config = dict(
    norm='rmsnorm',
    norm_place='pre',
    positions='rope',
    rope_theta=10000.0,
    learning_rate=0.000982,
    beta2=0.98,
    weight_decay=0.2,
    decay_fraction=0.642,
    final_lr_fraction=0.1,
    batch_tokens=[65536, 131072, 262144],
    doc_mask=True,
)
Each number is 500 + 40 x the weight over its row's rms, rounded and kept within 0 to 999. Layers, rows and columns count from 0. Numbers have three digits each. The size before them is the row's rms in percent of the matrix's.

# q: layer 4 attention query, 192x384, rms 0.0506, rows 135-191, columns 256-319
# k: layer 4 attention key, 192x384, rms 0.0518, rows 135-191, columns 256-319
# v: layer 4 attention value, 192x384, rms 0.0608, rows 128-170, columns 256-319
# o: layer 4 attention output (transposed), 192x384, rms 0.0612, rows 128-170, columns 256-319
q135 135:549434533508450580503486509546548511517454475473455587424472532442502495425494455458549405497451450513500514464494550494525501496565488529533416556447518550447500461465534427468464506519473517
k135 080:547448439534521492537447525387464503477522521491448539566525464495508492525555498496444584482469537476400479463511508433462480513501511523517489447590475461505484542506511510567517470460556498
q136 093:466489496638512544456531478520560550536516525489524539563509558506462566505534468455438503614461461513565483535478494496538499522550501534544483526490484530472524580514493506497495450488526535
k136 201:366562500488556479540483524465474479446559459458509470524465501537512549528432509544484532490558549447522379505433506501469536438455520443412510443535512541534542520525472523521549514480472553
q137 110:499497503528458551476500483582463474521429523492516521505534528577522452514558523536473476590472577519521538484491427528524517464411492542575525470453502483448360522494477510463492478490500526
k137 100:478503473504513514506460490497498529511486504628475571532520486475567513442508514483464530497498498481428376486488602456543546517524490511517487490517486458438533513525501462580543509530583499
q138 099:511503438488534448422510450462486466503487503470550388519539461478488550480536526475527536530555468590476553563556499499508488530506498454533550490583449428516538441525549543494565509512528482
k138 093:499464518450436518486555498415490507482553456530527478490487501557428474525505569508504552491465467513533391520490486481511522463487398493427566471502507547504483497505504488476487454537497488
q139 104:481524524481480487436511521491554493564514486487555432472531478503533511477508582549508554514488473533412502490521446441504521505546448446464623454436472473446399484473512501456447435506456491
k139 103:474443491484531468519545374466457451538545488592544498431562485521472487496488537532516555500443642497517456518515533509551468515438506424414604462529529453532464470507523467491546513503570566
q140 101:528468539483439485595578495520515504518509530486468434516624493512479468524545473496506497465520518461485536467511482552463448482470467597502536443567521433557488510491508518503519496484572470
k140 102:492542523507555501462522525493490526544509485438506499570513539476521550523500507445521457509540450482395505474536522397508540512486533560467480553424517561459436489439449459444519483533433425
q141 102:494536526540342535509475490520507517514548437422515547491500558518400557493480449507519540518543500453441488492467565500502504554577532528481464467501559470526470510550542534461518480474461530
k141 101:487512498479566499442519518535510496470482448522521492500561515463515469449517530490501516470519494482441517478581516419511513475441498479485502498432429487428521463547509450614525524504505433
q142 107:531461500481515514514475451489470478548497531519488467464552492508526451503497472485510482481480482485466542480491428566544490506454467405594501455458516479476441453453503573507553513506572456
k142 105:527512482542468548547501486498532485478517472412474443518510531514503589559525517539518585477450449411455457462512512466442535586550528583463557534536500510514444508443482499495522473514531506
q143 098:484497524486480500493442495461494459471463431503423540487473526515547482516530430437479439509444525455501543565450521482454554479437502504519416488467494556452530440481444562448509521546441512
k143 091:532553494457380565478488498475439485439513522488475471516405506482538459446488509448478539562487474511537466489471532481485515500504520563575483522542480439510514526478524514507534514508527541
q144 098:473503465460541477501506496470439498421492555545482479526482515567472474493544489533585491524575517501510446528486469560517496475425508498434445495490503561498510551502542523592606551520500464
k144 101:550449536521387604453564485585511476557456470426525536457429387449462495525482524503481505450515529465483543486509469496553487521511456567554527526468462468525505481468503471458511477520512469
q145 082:513488512456492521529547470550428535395430390589507576536450499517519504463548454607526459501568518496437468484520493479475484517482520521467496519565545503443505520511494552579547548478517459
k145 078:454531461445514444482414501433481445479618512497486484526505550549526506479477501462488549501438475431512463493464501497400484469484561499476512461487524541521467518504558532509493509499454533
q146 102:561462555519440512526552504550543563522482476511499558471483487448529548530540449502516513479489395556484602492522557448501500502570495558517445539543519510518505484506527572492510463464487508
k146 111:462492514471534483478490542428471508479492546523514497532576541529472524494578473531437495539456462505442432421533505438511516557474480506499436506542461490477498579519485440499530528500562488
q147 106:509484519514452529433523495489646485552512559517473555446517559466507549470508503445500479517517492518541518462511499523504494525608455526489510506443505454502528513504524411429458475540534524
k147 080:575482492514540487481526498556595569533410523471483493524545536490521483483572470549448496524499504538460589521525453420474552558570517533575432523565524549500521506454514486518524461511576560
q148 093:539475474483479514491526414539475496445487476498513557462476497485500450488514504505607415452526498553495480481573532530514531499481520463528489543434505516481478468492510504500546523471471484
k148 125:497455526447481506469489535444468553500528536495474526548528501553503487503548434519442530496434491481481452470527520438500519581490524518551484481578501431492463561518527461529525473464582501
q149 129:484535446486520452537465497488408480446496445449560414505555452562505476473507539502463555522514576425475487550486475500491491545442527411458564489468512490482459573525478518533527551512424524
k149 084:404525530441465467502520491514507464459537480541534484475445473494510524522407541480504499461558527523581456562465540575571455441446494441473547471451497507511479457557522498485524542519445512
q150 116:503520493529522471536488548473537562553536517486463472520552486440452548540559495532458553508483479463519550492473540398427467492584468563484449493536512537546539576484502511492493518518492499
k150 139:490528501504516489505511475534531436486486486539548492454479456475482476485434535442510480499519529520540569530518521554527439440477508444480541499394465516480485408502473469475470509528430466
q151 101:501508495517545470519466562485514527575525486464503460478548474477454541582575498543404561526497481501463533548471494430484526477520484473510540432517504489534524561496455588532505516457553516
k151 144:454556500516528484512495452514514486444518450488590458466459502476477517520407530496535475489556528511581492555451488553518495426447496439431532526434507511515497427519484538512507528489423539
q152 154:424533453483557455491517533474492512492589505475561420507535507532520534557515552535445520553519519476535461542478461487481480467487452484451538452507496561547486548523471512525529563487470546
k152 083:466540544467460494485515484594556484485467518516493480459388520515524481477467475507531421500571464553581509532505502565537484567472530440490459555423508526495515466537514494467529555568475488
q153 095:506595510465539472474478511520498503467479526495542478498472500544504471436557536520544549427525569496523469537509495511539479537509524486500472532528477498426530527506513478532509531526466510
k153 095:509462484506473464459515526465459537537529477536489534481554543500440532541502467522471523456498569545509480523492492487442485468502501465508496424512542442541470490546500477551464450507496483
q154 102:528550454520583513471485472515482470390486526498498476491434528530468488476508536479521559546519522502605435550493533526532512511513514517513494596472499500482535572571508473549441536532467471
k154 097:481469481438496479517472582484488543482532575486479516551478511455463508536486479525503465515527443556538454461442497504527509467553479438501484391518524492586567465451488499523458484488503488
q155 100:527541534518559546534568428468480517483482344477514477522422531517468529511552514537543531522566482501542519546527478442463476519474548564489542545459548455472446443419558593516536545466505440
k155 095:516464474497481533430480524527508516493533408451531488499533537501508492483422499515553519430437495485442430442429505524480467495519508465472470510464544527471513527452497446485536452451564471
q156 093:542528511512474528547447568560480504505517526457518453506480458494536454490498517480516511469556562456470519519473530522541506530479528474496510441533503348479501501518494532566524569503549451
k156 088:519493466487490505484490484496512542511542479454556504539525500490473520588499493437512497468459444500441592509462494557490464495523483484548502504503492518541463447479473504518426469461396496
q157 115:521454481472503530511476453448558464441536483499536593497526494529505453495492502450447499537471536509490477470513512558560495549460459448488513505494576414488525539503502448558515440459573459
k157 113:526554466562527501551558503487458527478520459507503440480555566529410507551544521440565479488550464438484558472475485475446540488470473515428482490420553493527480463506469598437383490498423480
q158 097:496539496529431507477582479532490552485487520491476486527494527535527504473472446482593481510483587494496492499520511572487457552450518558461454474642522493489463500469552569493553463561490469
k158 096:486529519479503524489493533474446464464588499519433559503480461507507503527540498513493514531502461503487462512482455464525471464525542463523461480536460490522507513569534448563527581454528515
q159 102:537527565431468455579495508478484429491476573564508435469480517516484482489464473445495503421509409517547552483507556532539507450496495590489509566501518514544516495579444465579463491520475475
k159 099:503508497528494483482494496500461531514544512503464553461440470506494513473508508414495400519445363475496476462512467535586456476538518485465483510467567487541478544516509420475511469496455523
q160 099:479481490523501512463434439516447467544446537505497520460516565537549460461481474489482499554456522421476506498488552545541460508431605510477500468593498486543513473514506506536442603510443460
k160 096:511470479499439518513501554472493479441445479524429547497417515471608537519520494436500426571514481519490456519564528510542473425542529516557499478431460518535504518568528478571465484501497479
q161 099:499498525494516502508503530531484547552492534505512546487519485521488483481504494480479487490502488487416452460511511422599479478413483537482535471459525466493459461485540461512463513499424496
k161 090:461465476547550493607528518455498489529546519467487513465509524509497574539468513445438519434510530457453517442517484498536490426470527502506478516496457507535514497558485485492472468487512512
q162 101:519521513485508467526500548501478542434482399554533499509443532437541507437475563523553574507549594532457479531506520487539448502479528485455584533615516440527438519525535460507500501492523470
k162 100:526461517506452469499525469450476465556495484502533553485539534482490480462497377467493491522594508554500551454546466517494547506475475510525557492525472483524479425476462503569482549493433487
q163 093:503501453528531476511440457464485493442515558453487567506485501447505503525501583562514427483534509508441480474536437500541525458468434458524481529483563552444471472528445495464504493510480469
k163 087:475462484466558548544507488484578524534531459472563449507454573526449515450540438499487511442468355528516488475466514457518473544490491553431513536561524446546489517465503533516472486500523432
q164 115:503565508474482483535596522567500552450465486513473568532438519541492439476486500560485468578542564439558531506520538470535508504451580547487424500442508533513491465506472532461468526489433504
k164 107:533485484459482423457484476508474520471516557572456552474480504482613467430510468474556471516510466505461542504468559546548473491515523506518493493529517455498454558498499504451599552568533464
q165 101:505446531526447481491473388505474457512506487506459582544513483505533547509503431428526492524467508534493509468412534520498497444487467536604445464494486455505472482522390452517588578453524479
k165 095:505559510514523522411449488547538608414461500511512482494485528508532422481537523486516490557502454514461386564526506489540563635540545564493451553489507487457487498524559554551528555558471538
q166 095:512501545487486571483544535565563537463444531501555521522452510535486487522457457486550505475573541512529538434531495506476531395383530552514457554440484486516476475494513451480422537540545499
k166 092:501519452575507564515442483466453490524493545514418480516478529541478508486499510469470560491473497506399491514443488469530490564548503558583428469489530498549535541502491496531535480475494506
q167 096:490499497481441558456504520532479625476435465540554538535468523478572482446532478543491487516451448428533500486505532506497490458481476549479460493472492500509506491480520556531444482466472506
k167 097:510521495531466451547504523510518434466502495512514516466511522515526490440472472423515457509487456526481544487507530548568458479453539445491501511544500471476522494524500487525517511480465478
q168 091:508523480475467509462583529479502446509464500461491551500498446572483499512467472370480508466496593439487504487540517516536552558484556459511445477436503512499511475483526531488560449546486538
k168 089:511447479512414471470459480450428466462541537498420499498486578452491511581527482564502509529527574489523482475503440452467563550517487453494468515476486474573497582529511504436489521500522534
q169 093:506467436484533464490561467521460525558521481452474570448530492446446517499549536554538515502517470477460505520495506531513517516527443447493536450449556424531490549567510426532457520462577484
k169 091:514476530486564440528482551516519524456500580480491432505479489509588487585497424521533422610509479469428452457361448446536494500557487463469532552501497526567464425385503484437492524496512528
q170 100:482489501475531516456476460508508439555459471523551550503476459515568466450532542524518441559547534492546535567510545551481548542479450444567447514521512457482459500496496452487541485460559442
k170 099:496476461482422465458468497520501531480508574554490464530474572470520477508529442583505500575461470542572460515420472550434497517515491479492520456531564467568515522522506533454472524482469490
q171 092:476505490573469478459454524522508499543461475489501575506532520520560493436511471493462428550422450530461440510470540455567538545568573522518489471486501480493490506494452382518543537474499521
k171 089:489441498444483532496585486502468478455549472476470516475570534505574489506478492537504516460524510439512447508539508517474469537456498470454545513461499500485532462576601490526430512500482526
q172 102:487454566482521478528470555435457445545549578500532454463519500487468505478540532498461509527481476465490433467472496481526499507549498536442576510475499509508485539542469500549459463451505454
k172 100:492496486504517478570505518547524495500499471476542551512527460500605577522481576465544453486469518351499508531499454561522479498481569506482572454470465535473472527475530486506536492476488529
q173 100:522501512495570507526545498483521499497470478560580505492526473565542474480513586477444483543478440520524480522511472512498470506511564486467559462425487518497492494487495448539498468489465476
k173 094:535436491551455513625504508435489484521523466534424519471514451490507554488486504506513524454533468434498494501543516486522521521497493529517584490502500493502479531574515531478471524477583510
q174 087:526480480514573481475507435475466488457552568477469570491513477501467473540427467453555524501532565508518472518524553574490462477406459479503505528552489550436452501492518490534465459520470498
k174 084:520510533503552468527487526459508587465483512489521461522460519536438483510533449514455519517481400533509439474482430443523551450582508585509416515575554445647496543473446493518441482495528519
q175 106:530494529481481535528467496518551490448512508533595437419515483523518521489464536505519508439561478544528487549495455530562501479514482460464563536351481478512427399538471481510491508510436479
k175 105:508474494453515486537512491429460522508547523432513536529483523521482479504531466507489541494516471512454432436535485473569496538482486491518509472611518497525492528540523486545538479448531516
q176 109:503481396507512490407510544499487534537413523493519462538528528476524532465598536485414487596426471497414520478465479521432498529511476490547468439502470577480507533484483498501485513473513533
k176 103:461430530450443464546476455477572416452511529558529486458524466484512552480472568516490500541507548516534438541507577470526505501533451459436586506483518511513510420516515476456578504551473544
q177 101:519538542494490528571563491576549568464509481466522549521461460503495514545503433488549529417610566516480503507545534494537481500429530570472458496490515453553474466450545571461539454474459550
k177 100:575517481547526511474533513538478506511582505488490459497515504489416484523482575496550484486482474504478725508462489460462537457488518545493474509476448460541555498479464550471517514506466454
q178 111:473425544533487536571484472449491544508555474492490581504529528478508499552512454469535464420534531471436489521474583622423528478497483405503525555547516492477503496490486521495500504487562560
k178 105:538543492515500492423519474575520475461445477491511454514443502473504491448497491546505499532437478495457565549521490419533612549522511587512407536496473512539451526411492523470510465501487526
q179 110:500500530467515527496476463494487485424546484535533511457505467527521419478403462487597474428526545530489436549519482596544499522476506403488578522438518422467479431491501504510491506526466454
k179 105:557512468492487481505506516461431528512507470415410541533466527507502495515583454526464557506497491463490480463512479471491507478480563566542444494631510504581488558483513521553458505447511501
q180 101:512518518519553473569515541429524521429495480513473474530555512478462527514548463486520539538526619516519493576465499474453475530522495501464518498547524456464569537478472586432598473488489489
k180 098:526438524468514478484502433470507510511514547466620451512523488461460566548501572527455509512501551506526556525486521539467469419505437466499552457540477537511524499462435541409464499502490519
q181 101:520484517495597469549449501492520434458514543532460488460506453497529495547475538468461502490480418479550558551447498583449513482539475429477480568447498486522518518544406474525477486506563561
k181 095:557542498546483520448413472507491577574486568481550528574466482498554499460466474478520456548411431530495459497477487539511527565575508552585497488511534473551492512469490510415463471485473506
q182 093:487585482514520490521481446580455581528489463500413566522506514478503518495469486456508456478467444488516523497490581579508493527515504501552451494594505500569449505507534467462538543555540560
k182 089:518484475483429483415498569566480469486533529515472488444467481451504418532511483507544435493451464479489579499482500470511509505551559492500420530466510552513498413364572510452499491486545528
q183 096:496525475463495491477479475527471514598514542499512415542595502507511520502581531524503476501461493602453561502473409419470526479507400530532554439472520519530460488478447482515550533507530512
k183 093:477520500515531544497447537577515453525439545525519462422479497493432533536508530490424518490519580458474471485524517457533447564475448475529519542442468468433559460548528464539451559550439512
q184 101:462481507468482376544467504403498472509508484496481514527521547449472520467540474486430527461476441478436530501482567488469502519596492453449505479513503481526581521522470485487524526466508488
k184 097:553496557451498509474536445530542512488450446484582449442539482491507512459521544491540417516550593483540552547557515518444517461450511487440539509428517534473469454423518488449498492560406486
q185 106:518570488565499516492483573544514520548508534480535445466493535496459512491499585556518582497554498501515496524525502455460537523573464509512533520556492499489471605538484485496433500495473543
k185 100:473460509443570452505527490496526517537471530558599518499588483477509519504459476548443500459491520518514518471513501444555472448552445420501547460476521461519504397446488457524520427490540524
q186 093:507589483532439456505402527530466527479441496488541454556556549473464566503538527527448509510484462505445540553500515497512456582552560457497501497512498530525546512531475594473559563500471523
k186 091:518444495466451527478545547488548469501482507457523472485517482454482541516495520561452508490556504493511611481498594530508477422464480487514590483497404559518574466498497504433471442530495477
q187 102:503515532484444573548384538524521518459554519507540567480477535542522517450438503456511411496450493420589518506495547598565485488479566485566455521487528575517519517522488526487554504520448548
k187 100:527535475513452505497548463529488511489470460485425521540516515509427446519567448504515553429524461509462652543554511543523492517471556510490470443525506459499461528523508541585519536523495444
q188 100:474492446456511497481537536501520480495537551481562448425536405436520550513521504550521515500551405484519441459519515389512533472582510508483497537461488560546539503582513478462414485494423509
k188 096:434511531460508453587553523465534473488463483472493472475532546541516421443498445526477420511545532493477460438561448528542476510395482465497479502484507481539514493493574470516514483479471504
q189 104:516465490516451549501459515471521494551523515548495518523445560450517492446533496439490508519485489468471522520453446545522564473552439464475527477454481476470564515520472483567477515452535524
k189 102:501488468464491478598582481487491514431515525460568384457528467532475580540509519544514469559543514457492496519517510517514507559528438471441550526467550534532455449505524496383521448496477517
q190 102:510509451526526515533509582482487440514442497463496495490501478536495518479540500416491477547489508412437569517527552464474531483548543526462493510426478481455576492504499539521432536480418493
k190 100:524458534431484542544467476464524466478491542502489496433498470482562509512480506541470555493529481431500470516446481568490442426494403460595508485550487487568465525528486450466508488505560514
q191 096:500505542502479520437443498581534571548517462472511564511486487528508512469452474521514451464492517537373487473530497478567474517409539474531511450472499448520442444454493473481561571479477491
k191 090:508494471534502532435561481509508508470490438459482530506516544517451424537500493434486542474503513533488593500518518570542473479435521566511459516487421450557523474581515531554461524500408495
v128 083:507455565562492552568505458473511447410498505456468489491459519483526479490477538470539524448558477539479505508506479533505503498541468472492539508483483477525484445476475535430499448484417498
o128 090:561555505520478491481540502439527545504519496515527501510549474520547532552475507515428544511538508528462507481503486451540488526448522524465452489535494482488477496440547501463554486502528556
v129 072:507532539548433430542499541473497522444447494480542522486428547489520480511509483452549484409520424609515464522499514486552512523578495489469434515508486524525509495542502522461511487474565471
o129 082:518521550549475488524500458448519527470419481515572459499464508511456486503476524565563527475443521511524453526563460526507475438520455521519529520550512557542477471483520553510437502489468543
v130 083:501509462547470486543548516480487493477441514467540431454468526441482500497522449443511635520532495573456496498496464436514542513515484456468463415515504448515493491509531558477556493551502547
o130 087:395491515455453481479553578521547506533476528465592497495463569448508453515564516536468467518525498508465473490504468456507462458533461590452509463520489557575447488570554505474453456444478479
v131 073:485495514478519564513451545506570491546534510496484527507514481500477544497533592457510386437557501495473502505514541536489513409505507446483517488476448506541441526496520481461482489487525484
o131 084:527481460597523507476521462494500575476584453493480513476557473486553480584565558518487528488548495465513549494460498456540556460473460443491519479490516460432449452503477501349406524479524536
v132 071:515457488465462531518459485515454503449454488584490470407529538507466440499507486456531488470473471491491501533531558533432526478440487461510395503525565449490514505520485404513523568565487487
o132 078:657486512524573527542481464504550464494390540534564440511507502479430505496474508483524497447588529510490507496502439617529469496517520504536540562543519500437540508525464457552565586463464480
v133 072:518520533559495557447517500524516470541508497462564478473465528473499493504494548543467477456563480519491510577481481504583428408542507525463547491503508457525416464503498492466445405529582560
o133 079:533485479504421552444494522549515526546539535464493517485466540464521458561521490506459468557496492492452490502528526464519535459488493590535498531494461536474395433503492542455444446457499513
v134 071:514567520494534518487595480480493518508437412475494476486534508445477507484492608530479486504524494476472502564519546510512483483499542517522490482515483554534444545542518581559481505522501509
o134 082:547480491539442525457541520490503525560578471385500468502497483412431518512539522566490538559478508481449536504573529549450479517512484543508484498511456532496475532477486563414415446561512508
v135 079:488476531425480511505493557490454508512521489545522461497476394497452516474475452504471482477526572417511510472540473482490523461455549505470530534454426576463523435518511499431469515428447513
o135 084:543546506540555510432506474513537525497447423578509500498465457475487479576431515522523514523548489450545562506471556529426544504413512464545482478471484457481542473494529452460483503534477554
v136 080:504520509404490492493566546531496505540462516493546465438429481481508472506454476530504476485497507557497508436478479492420560511525512430532468470512445501502498505458511504417511496460430517
o136 085:443517502484498501497491526562568486541470547554517538523483492419500541461492484486409480491473492539503502544485528550487499585526542490507537441512440471530517534468549447522594457575497480
v137 072:535494573537492476498512427479463490467451451441538508418469532525516471464490548514543501482466516525485491552513467509551538555494517502435469439504551411506563572490482561459542505487441474
o137 082:535484499472505553507493546443526444465449542490535493528438534580542508420449475475437514520406531474476475510474481471538489493516555507519526459474496512554491520525477489581529531502488500
v138 081:489462548520489599428489507493564417512489494441503433508559554557439434503473532507511495458452541459457495456521469529518537553528506481473533463474489457531518519515468475510524477485464497
o138 085:571453510495434585519463492486479446479498446443512422418543504508456544521493512457461521470526478497439499504485484496572564530540515451504543502468505498460478451512466560506463487470464572
v139 078:508562479489486460558526599506509529529445457537585425464437458464498494530492442483511526527570562536454542476514472527424474495416497483559463530530478598510498481500468549495497493499448542
o139 087:437568505499459487490472526558530511510468536578525521546499487435448540437527474481439484512512522519512519559509565525414508558466536564508489480547475523483531562485530454484535430564510499
v140 099:489515477503516501447508493489548442587474533449549467397491527503519502499489537478522546457520540436517519429494445524513531472549499489462554488481508506505502461478539518430414444519455446
o140 100:431492455488400552508506533588535506544527498452593542483483453465520515574512537522460439494490467515514462519482555512494510490503496503488540486497468538567409446537512521446436440516498519
v141 083:493522513549508465499487480487585622547496534496578475518495537516498490482531502527501534465516515564527507542481472504509467497551523489465551474534491554488541501508484529529491471472453490
o141 088:514517551460381490444506544530545448507465524569550520482526471678472460481455506491512461518499602503530470459485540441418539412428519571482494502431488531516440527495513444477491471447504510
v142 076:518476434483551438534500505488499471434480507475480501469496510499545507467484518518463474490522565408553478491473505455461527521495475493447452529556502467513486508505553433474464509479477498
o142 082:594518471440532481465527529519533545590501476524474497459485463485547437539477489590497403506521534568509480520500496475448496476473481500506532490487462505575473512551495459468525497566506491
v143 073:504521452492467475522438507511552485540547500498419512460529377502529542513508556432529539542502470482534506493479517535503481491527496476541504521499470540465528564473510569488528477482528486
o143 082:559503493554564506445519456486510467495573493470425479573539467508528537573569562499493492512496514471543526496471487477539520509529495464449475453491518515426530588448570492394618510536563477
v144 077:468559459489465491501495593532517499535530536490514513497545480570495483488515529512467532560563520497498494485529438463474567490523498545537527567447463543488453472496598529471474480482495530
o144 081:441535529475490496488497460511505529531478518451412459488484387436421477588498577468552547534541458547494508522504502493489500547562480472474510528477493538508459491580515549366446468442494572
v145 073:489486539444431560481515448487489451526521576493428483486526493562489469505507518527485537482486542432484499450528488520519587567502474502528501479474561555450506586507468498587533486561458457
o145 080:468470471465494499564532464508450437504588517441480479527523494515464553536582552514474557511560527528510498530558507572580510588610520458443542479464476507500483519480525558494508469513546515
v146 077:488513587553483476497523556563566454583479528564586502442482556550475465493415490484469493426490537545516499467515423515488580484535469468542510501491457492441499531511466384528500464494579524
o146 084:515512570471455515468491489555496511524448483514552491450533526509434527520534518450478460473521526483508513567496498522569582564556535420491571514458513517468470459485505468512465436497449526
v147 090:492512547454515530589550568578431505570488465514461494506498473553466515485463541474477526599527530580474493490481534510480544566459466497503547483499533472437525576496506535483531441545576462
o147 098:410529521457525446484464526550468459489444563495497536519503520538498491417636515500487482509473531536498491528491533551536483623539533485520530480546505458512505492555510484511600450536541401
v148 082:466521558475472445521614506510454485521462520591472517517536576464531479525492435489512527502506483554473457518502538498478513505500479495512535461504468543461509521484494507562542468562515527
o148 093:443494529457449453490551512499526498507475476468580489420526505459442481505522536469503513508520540512543446535550507573520510555573433448503568476484462485506498502496537487549467415563502496
v149 088:500506506493507539527539533485427515442471372406486464456511509525473460427517539521522528490525507453457496530494521488542487552480547504424490441453504538519512527519524559534504510500405502
o149 092:581475525496504484467529564415501439485420466552517476491485502545449483436451510501449592533509518467497479494495482543497517556520548435534499496527485475562514527514495544502508496499461568
v150 084:503561549627516598571473567493501542475502471457523526511480414519461499485504496535456562534516488539581495532506536496441507523461504573507456472539514554507536537536504521559501487453542474
o150 087:550547494478502502438524491482519488473516429541496476495510485539448484417554500549562477514516543471562508508543502529508495522520608496514441492549525516513551526498455487485515530557459502
v151 084:499532488483478518549436511511500501454506467468496489483496511496505474461463522438495475519495455574535484558507552564619470563462568511498467513544476515494525455492496501483525457572485485
o151 090:551527491589574594465577491553470478469490486494533443573537543556466491508526525487521542563547495551506479456543490529563440549472530534492514582574501478455529516462523562508587502519472472
v152 082:483455444542517583472470424523538484484561557475485465556499457492555533531515504456498542450426424513512452479503518542538482545554489561494551502472461485517476493457465469540472424434510544
o152 090:380476492493471509526527465469507484566530503461470483459486465512556546621461489488506530446462439533503483399528477429551466459549465524495459521486507508533512478478534573439454425436533566
v153 078:520532475523473477495506572577478537520464511555486563555503566524529469510529477523483436509523497516536591539488477514460507454441484499546404487520497527468515466532528445457508545523573483
o153 079:604501523587528527543422493556467504463438520495433511523490524422437525383510458457547463484460480533517593597523538598487487522525519512524507486529498484459570519449509474519554524551518440
v154 085:498537539477513458609485564480523455452501545533435435519535474530552508497555514513511467527535488507470435519489528491480452515505546550495471514563485456489481543557512478546531484527529456
o154 089:535517466482546432504533477491511491491554519516569483496587491516474529561591582548525559545569588564566458507572429476488537491536443532438541510528483501485466491520483505472538513533547491
v155 085:498478435569600444428452528425487548497533558444438513535557473470560508507489488556483577544486471461514512479458468434526504414524512498509491488553410513511529492517502415489499543455499510
o155 089:485488505450531468551426510467484511460585529435471431448486460458477519514480410480614481470504501486458549484492464444480536470546460490474494500459504551509551480459538494499509492583516526
v156 071:482514472505582506518524551581545511555542563460464586519548488498530567461527451572513399475474526469497530479465458483489454513530480540438506507489445521496434534513527503469478475450572438
o156 076:478498442535568471439467486474534511501483464480448480507509450427531431454536492524559449487409526477502566454510501475488519559510487449540474524483551445489496440498517493485497510484510482
v157 084:523480448498520509514489501506478516343463530515611412488500477516420484473508533523485552563562540526520486502540492474456556553464443550508517551520508501482476514499487421488523506399513569
o157 090:328517487498568498494521515474487559513488606546479439484508512496459529531516535522499543503539531548497483451511430459508472422541437572459499563536546510552519519486524516491429513459485528
v158 078:481513524479530495492459573487498504592462512507479484554473412519476505541503476574496504499518555513472521463442503504385530445481565536505492480514533467496562480466510569486541537476566471
o158 084:356512505491515436523417458469515520474418508494500504480421491494541483382534464558531455417452495496448516535468511474456550501461502473533500422512478467571544462476504381492551549514528488
v159 079:514450561536481512540484490581503477449504499511480536530453549567447510502484449440509503541490488537492477492494444516411521544452424503517480532510513440475460526470463396578526459419621516
o159 086:434500550537569503492482495474426522499452529513431455504560518553520560465554486463479530476523519566520474460461418414578488523530538519536507546538579455448500471503459520515544526405504471
v160 091:472507479510511500444434570456601439552468494457472506476531518489548486517470522488461476469484565394458505491459518543504509418506528554498529398475451495516558504490459511530478481566433457
o160 096:500477460498455504480516471527495516532522400437563477436557485490491460489479558501420498521507485510444500534449514438520562525495495359507526492465497455482479505519501458455399499555490530
v161 088:531480462508580471491579492506460525553484494519593505455494327454483530523474484510508533515512559503507525469506522490505481468404522465510583524505562499507505478507488516419436494488450550
o161 098:437536469537506531490483501479526522526482524448453563543435398453517533500462424528493454494453483425489545465545599501457479507405566520506452477526480513510536565482497499496458459579485502
v162 074:482578562513487514557491527455541500448513512535470520541488519500535470439516436499522500499487540516504477514515510500438534485478495570458423483473450551465529482501546541549444490508463430
o162 079:436530503507511505479565477442553540503503454515605482485477419531479422527528559585574527547548579489533456481566439488469496485477451443473480509456522444549483509534491476409424475471507537
v163 084:503543518565467614505431407552528441486520432437531504507442512515523457521479534529519423476467513580599498545517513553509524619511510595526512494458489542490492446461496552555509487453432486
o163 088:486518496488483567538521459538480491452518494526516483535497517598482515434495447446519519504413531486534435493492495523557495516497564522524478528476527484493518525405517497560509519486511507
v164 085:483521535506409542519542506481619495502517533505527560442509519515548517502503486500461427440451518481569482474538518540579429517605536538521420526468530538544427461488519518543485462503429473
o164 090:564549465473487556480589427536555489481573425534493480530574456567501438563487535528506567543548526449540508540529555524517493513466528490503456487480477510419446496471489543431468493542480541
v165 084:499451477411610451470485516446485510439480487482450477534508449483515465456543573526511486508538471486504473528510583485436530487455549456500468500515457530519507432555508496501516542455486531
o165 091:453497452570645508512512494426552564462548522450538446466528437472463490494470527485538536486610509490535502429510446514485539424476519465502549523507485476493549502469528469445514523498504534
v166 084:503534546547466509461420454420484463469497462450516542470455577469564537474461556499521410428492455498504495498514447476546516450585459488465472497518469522513516509502552500418482483469455486
o166 089:547511528533476552448512487550473541498572458507508577567451534507524471543427495527567498508537515502517463533494465489484578420461489473472504506478471519533426514518511439450480528463466536
v167 084:523494557490504483480600421509487489471523512527499537527499496554414519529491494514531522580534570470494494489485420487468499536510512527499551578468476519466580582429483518525483535493515459
o167 085:496508575431583474449517476460394477468416575552424477507518531563541544498529488490505535579423560465534478500471484458464539531485492500545507562515499480515519544536455528540462556420509490
v168 073:487563533527486473531432512552506543417467524526491503502435566508525449491548499476505496570528474616522499526475495512421554506485503533525402475507471458458488535493483503476556522433615423
o168 079:444466518513587475481509488496477551484485509495508451497483530499514474421548521484461430477469514544541478525508421459522479489537502472508516492487538451487527509456527447530528542505544386
v169 084:494525450497541502481527456529506514507536520546425523514510458498525479505528578490501549478575521469558499534524513535493491519472470503483491517500492452437476458471500492474490477555488472
o169 090:510500426479572505507500419537524555549545540489506513461521466536548438567520586515596508485563515518557486542510513528547556491450445492472551544522504450491434528531495516415460496506531490
v170 080:505503433518450492539531532508462469481511539477464515528510506530370529545516576438510536485573501495473504519532495537565422488512522499505483574474474554511488538468544490505500519483532483
o170 086:508528501484524468517478509457429545451460489537440470476512584517552426588497580510510617536506476546531525532429538457485529484541448522478491531591502479543474506584456508455417593449529562